From a checkpoint of a small transformer trained on Wikipedia: 4 heads of 64, 6.6M parameters.
Each number is 128 + 32 x the weight over the matrix's rms, rounded and kept within 0 to 255. Layers, rows and columns count from 0. Numbers have three digits each.

# o: layer 3 attention output (transposed), 256x224, rms 0.107, rows 213-255, columns 0-31
# v: layer 3 attention value, 256x224, rms 0.143, rows 214-255, columns 0-31
# up: layer 3 MLP up, 896x224, rms 0.161, rows 0-41, columns 0-31
# down: layer 3 MLP down (transposed), 896x224, rms 0.0455, rows 0-40, columns 0-31
o213:122121097149069144121181090120065147152109107137099123094154145119169082129144123130169117092137
v214:157113084116157152156077111133107061135131080163119162106113189102095123150133127146144136086088
o214:112149120114076155147180108134142122113099203092095151167104145112164172112102194133149175155104
v215:128110152123153114144101125115139120159112066120136133124074136144139161177156115149117140153111
o215:148116130116123142088111106178126120125164102144087128145112119148129128111105145100136150141180
v216:103147136168136159113163145102116146158110095116132145137158121178076106102107125059103132123132
o216:103109081125163054179094130109113142119113104132097093114123153102114148110101115160105160113101
v217:116158118092088133207125119072104060125081140136087107131095100134205114131147137105163127166113
o217:158045182135127147114122129135103110109114122146104104103112151149094134084134102132177131191148
v218:094097157109144102152093169072160081184096086096119141177107150050162163169129145151127127145097
o218:152109129105148109074179144067118076176111095182126136120135166131130151134086071174140155115135
v219:180120073146125147131184134119114151092138169142147095150132108125200129151125109113157188122169
o219:129103141108010107143160107111171176115158110145133160095165159156131134101130126157095101180106
v220:122110137153115143147109096136108137068066096139106105137126111136113111142111145085114099125116
o220:155118115082123165168107121123162140168146156136144118108110174072137128090153127080118121126139
v221:134118088091152155083143078182166084134166106127124156158156077161098145110121186121090183097200
o221:098140172115108153114101115116133144135090091116206113144188198066167114137158169157062111043146
v222:127174154141147150108163165147077120156133108187142100156158119106108174106136093156105089097085
o222:192095142138156123184108164098152117121121126089089121109167120113137120144128108163161131125153
v223:148096161119127077088104106135172154156145115148154133169153141139128129085136101091128122104180
o223:159161112103205085152081108135049167188154131124146103155086139120122150144145145101141119107133
v224:091111129154203128097157053073104166111099107152121078157137172137145138115082150149144137092176
o224:113111177092146148170150118118117105182127132150153090132118099112079148086102144131098056073119
v225:154113102187135137129182150156170197118120116177123157135156143129147063111148082147113148089176
o225:081096155136188181181112176176126116172110143116140093132130098144129113124124130124105134146101
v226:168149151130085150093062107099165152150086070078147147103170094129088155128114140133074124157118
o226:206048154100078173135146103106111130124130105109104102163135120125098153140124104166138129085083
v227:094099132150130132107093146174185138159094097154144098154144108157107200114177117123131076136173
o227:111182140121162079118099107137153108151155088127139074145148134121117072068097164130139153078117
v228:168178133121142095109134168105124088175155149134147133117194097085113118117129164108177146075145
o228:157108125127124146124100166138081140206107098102100168167145121154107120095135150136115117118120
v229:139106109084126117172120129073139084143128127129141136087153146146173124103125094119139133107178
o229:153165135118107131123189132150115125108098151069150091147075100155101112069156137127083116140074
v230:186128112135100091130193118052105098135143083136169104158129103104106105077080134176089079154132
o230:108082129077096155165139129112162098100073137133140134155123145142126150167130125110122107127101
v231:106091123108082159115049084139157157152113132143138116124137152092144108153148165091142150187149
o231:080150094130183155109156101129083129183119139152163186101123098154135133093119170145088129098112
v232:138149147069177131136142118148145152091109142114172179105086140088146148161103141142171071180122
o232:076137060172168118069131175158082157134101118150135125135157136083069123112137044063096134142123
v233:127131162167145116139144150095088083148115092118158105130106118136115126155106143164141124145115
o233:131118132068159140143171105103128148067095140136077155152132166138113128141133082130129149146111
v234:129114120124120115158139095111118187114099150160110204114108084133115167114132147123181127152133
o234:131098157169109119078112174139106171122155149153141107123116183117171063098113154156094053108101
v235:135153089132093142173172122166111149064142113118112198125144080109189140108139125159164155076166
o235:167131115145135153141130165135135120160081123124123127128120172150133138156116083149144088172114
v236:104160105083060156115139179110154112121079136099054106137103121148112124090142119093103129161187
o236:170127096141118143182177123147052145116123193090072043106161137108172161123178134129159183031106
v237:141111090101055172140058106089177152180102154125115086120161098132102178176148129110126157096127
o237:210133167134156122132084140166034125152100147115155153079096094158224119172159162140105082161121
v238:153185148078124159156161077095127065120130134086113162159106156146134108156108087135108122117114
o238:120133162092072176142189106107085089185122095107117127083114144102083113113127127131140161100109
v239:123152101085123126115143123109148123126120120132069110087100172065115147108134166086165074122171
o239:120128144180113087132161130175134124124089203153150150155126088168111123125121110162068144131173
v240:103156147155158124153121122144109166158127125130121129169144125120139111127084130116159108101108
o240:138128103073170096150128157120149196110118087140101168138170185132103107150128137149160114075133
v241:111090136129154060098155162080065133138165115143137110156160120124136077105157151154147120071096
o241:103177134107143163099076126116198116160105102122124123089111155118105155143084169073118094156100
v242:153081126157095091178114113141115121132140136124138134096148137145089144145170143074124078169111
o242:139156117153138168106138075105151176106113130145130119152152120094136105122088106184119072126088
v243:147171140156122118109171089155161145150146062155105122075071108080146108135117093107155108144119
o243:150087174105128135112159117122141108134146164084129132110167088147139149187146153169096095114173
v244:111109151130068138122197141085089111063154187108109143159026097143122137149128097137079088142104
o244:135176124162102191166163131092112102132128061127109145107179146177137100122135097130133110096097
v245:127111109171131128155138078157043129158125094120152142115152088130126149129131125125080093128104
o245:166125172137053077161135053135147067117153128135171194117086152083116111117116120138091104084135
v246:147159129116094096096156117118099150127097076145155073102132176105120084171187101144117090052151
o246:127082135106104138120173141138097130172100120081092115125130110094125098123118075082137136139115
v247:079115127112066081119125152106151154171129120155164139105107101142148105113073133094137136099140
o247:156166109186185162169109098174126092180114060149111135129127090135108132138126112112120145116169
v248:134076107131194080131146176124116173114139103132174103159081126175171148142136149144125125121106
o248:123161149111132112116121151087093093141118113154126134108120123142095173072117129164133115142151
v249:119156190096080122099150161109162118106103152140156112122152110130083168121149094176085162180133
o249:116112081143087113088152079128130056132124086140178139110144094119155157158134100128139086114190
v250:119122125060105116171131185109139133149146088143064147060166150181112098149100073161151160172120
o250:124200151151124133137127134161102143095054180075109080116157182098065157160140172139109157183150
v251:139093086120174127096095131155118120135115139103121111093108137128117164157112079136122139095101
o251:132151160084099130106118149119137119199106162144141085183178087192173141141111122160157155157156
v252:091082086142127116152075143172136124153121152191110122133093161070125163100098146141129118112154
o252:187166114128135097174129119171104082164085098119130165138144118146135097150108175175134137129137
v253:130138119117110138150105179157157105118108043140110159139149068111132090114124141139163050167141
o253:161069088089170152119129114114138194144151145160153117130114173178185117092144118122137162126120
v254:078131162150121137145166087076122159105091125160130146118073083140164124127100113105160145164081
o254:147107123142189145130127142146090153077152129140138149178133135111175117116117156135123105135140
v255:130122106127154127137088105114068098165147112154113145148093170095144138151107165150158117133103
o255:084152135083159181104124149099106176114107139090143170131136122179106117127112133086172138148087
up0:114136208137161111168122182130122074138130205148096098083178136121158167096132171121149118173127
down0:159153128123109121149132096153114136155156085131122143163133128183116100093088125090160127135107
up1:127096130143069115108123133138087127162112093081216082138118125149161114151128128161141100134147
down1:096188118139126132107119095193145159084117120164081146122113119132132127137101119104108231133107
up2:111125147090039104112161176180199149122174130160142137133136179102155080123077142134135083129152
down2:120131114140195134096091135079081068174093106109103091133114097139078154156119106158128139109133
up3:186134149105178158119107091165078083121115092140110105084164137143190172116140140078145088114157
down3:026125115117105135136141175116174164135126135161129128139115107081109097093082096158145148141151
up4:086139125177158112074138126151143134136136135098116186100127161139144145132123158111135161097152
down4:086082133134145165172124100090078175112130129076191130132135136187064105086126126132103139105115
up5:072136084190079068117091103189208128069139146138110075181091112135095135136138189079106195172086
down5:164153165106093163143161150059053110219133131127115144122159144127151163120110085224141077073142
up6:132118120101099075133132080083130130077124119111159141173128157167177179134142113127124121084120
down6:170130146165127205099134144172086092174100093127125139087115153090098090094053139099114149132140
up7:079162098080076128154130149188200068129099171098125115140102158141133195094148113134130154140167
down7:135104108128147098095139146106131155136168093172176147171130080089132094129078117099191100132085
up8:150103170161063090075048097116075089121174160132092118168154162074072211059128165135154145097076
down8:089143149141208116086210129132130160155122086118153100114090077160142064177117092155129144149166
up9:120172167127166138131076171113150127138117127143043101093151068122100111106111143090148108076178
down9:169091164162135128179133126132047121120183079071160147160157183114143157134160109170147132176133
up10:106116180136135065109132191125146129137148118112183178115120106119162156030106093168124120062111
down10:136185083124161169082098097135070154111135082082081108125166177141128110158066149107138144167112
up11:160131127149154148103060131077108121112148142111140178122165169224166186166150125149117139128130
down11:080129181097101152132162182141156138127157120104109106123064143050107095172133133089127103137122
up12:178103135060117114101125147175094147082111130118136111096191134088140159108153072144142150129162
down12:130203118162128127161125108135155106125106130116125184135088126156097137175170152114132137124144
up13:096084113120172082126188117161098150094145144146112111169090147124154079114137110104149155108223
down13:103155087131067120128112133126151126158098069081154163082114090145130167124172118161120105190084
up14:085108149166137086144094194132143136147167116130105100120094124139130144197102108142175150151190
down14:208129114083159080112103180127149149164077127137164138174125135098149109072142155122106074118093
up15:134061201142195130098159144072086146139145101136137183112151156134194102151107086088116129109071
down15:179189078156128104166098148218107076138140168115140056149100103135108121168171144130162132128195
up16:141186097179060106075091139143134139125107111161126117070117163142085084117122143137185150120166
down16:154094094056180099203192140143140108138142156107097121136121082179149140167191095169101088159117
up17:127109116150144100087086142128103110128097106125079137125155135125149162068156173108180159155132
down17:153133116096160156162190098119094105094147099101104142115140126146134097164106070158126139139141
up18:130107172071118102131167175157118087159144153184089175092137077130125129118165121147081065061120
down18:152104116162201140214109068136143144096134089127157068152159172120124143121096116135186133197132
up19:128151126089222093126101124179153147107166152104150131166138158116155145183132129128107111143184
down19:144108131181071109112170160078064122170079123171082114086138100095095119133154124145145125102051
up20:090114104121153098098079112075165146103134112184103156131072143144143115066117094101154112082137
down20:160136126134103146131137119165091140148091111128116129167164143115106150214132147179130085136127
up21:123153124145136122122070099164099167036123086157137147103141158153068156116147089132088169154124
down21:148145137121109083127201177116137115189084144094175140155074073067152090150126192070152065107169
up22:135122199083109106077069104174084155086071100116179121196100160150161046144148137142103115166137
down22:095176074170185182153162085112147118124124186138081141124142161104113213102162083118118078118066
up23:081144135104126126102131095142118141110068111124124122140116149108117106025162141100093072095160
down23:138111097152127167168138128117128127167166123113119192125114095149148148204092075181176162126125
up24:110162133101160145081141166106125128126141132139149127133152164126135163070097130145098113088106
down24:139069130128104086125140122158110090138160126183084152119165096098160096130186113137138113134138
up25:145142150190155125114128095223167150120182024108101128108076154155087079108090106143100128106079
down25:088169112078169097111194076149167102100049126138147075102136148152088145119173145170130039205127
up26:114123200155127107096106151189151128169090141107136141148100129091142077092109118091121138114132
down26:153083135137124122158148113136082081132183165211073113134159115148100104161147124149095101197089
up27:107123143106182147149103114109130083127103142157152096101110095094171163136068123156111074131172
down27:128108110149204082135125156103135114105098101101094156091124129169140132159114106107121169141098
up28:138185192128084129134180150039128117100223138086150167115171067125067170133144110138064101172155
down28:116102100139151150164062121171122120163036159170132147124087164127164123181108172109145169088090
up29:111180132073167137098167072091162124113154127177133118102158164128150171114095150196153127118097
down29:136099113139099111158139143189063123093071152111071138147135098148147108175111088129075176084138
up30:164234160145165183069122073064155126128129045135117170101089080121062120113110153120118078100164
down30:085105086138056104146157166172123089110104114097105086176132183131140167138142138148149162156087
up31:127131117115186119107109147135135148200152104109104115035165095072173136150065088156066177141132
down31:120116097198109141137165133045163063120123129110155121085058145089079127104149234127147090143171
up32:111106104152191081147079091176069120100180194101147114079120097053144081127106119143120112118131
down32:102134147099138126093168153085136122130121111158118142119143130187083137144175083141090116100110
up33:086148080097158113119112111129150139128101156077132104120099150108186140095104053110093110074161
down33:098135170080094177141166161107132147132177182161164109152145153149084149128165171129129122205118
up34:146142093141158113132109136060095151188119183172058141149145110145209133118132116059127110152178
down34:159167159105057110128158130167094136151110106139198181110097171162152134144152157150130147150085
up35:107135112137122141139133132116125089138082051116161147128190117143086126117148145131098105110099
down35:163166155093111099102126143147101130099146181157115136131079150123176130137116116103171106107134
up36:142151155173120038165144143175205113129103126125184096107161171135151133122113119142096121110173
down36:115094170153143205119078143085096120170138141162104164128114083168112110099117081136157132165123
up37:120142140103170090123116171166120095121123109153132132131112127145121136127070174089094108179125
down37:113109104088148204116130082066093130120151119111118152168147100107092145115112080051136165114105
up38:042199212165032149150102170169118122161137112095162117115129109103086108156133093132135159086104
down38:218098089128150061116199097133100094121105143131076128100133147189140173095119152162144136090179
up39:130142123100148184104173102130095125169133106106158156133144102162126136103125130208112117124120
down39:120100164133098130148086157099160153089146144151103125131106160108099127153100114060110134121154
up40:119183130101133074183097194131105110109179141155153083175119096173139175082159121101156105112109
down40:115082147181075154099141093136157111151108067114139181106151155137069076148063148130075119172125
up41:139086096130121103057159099114080122116176069157075194129145134168107122099140117115154132138179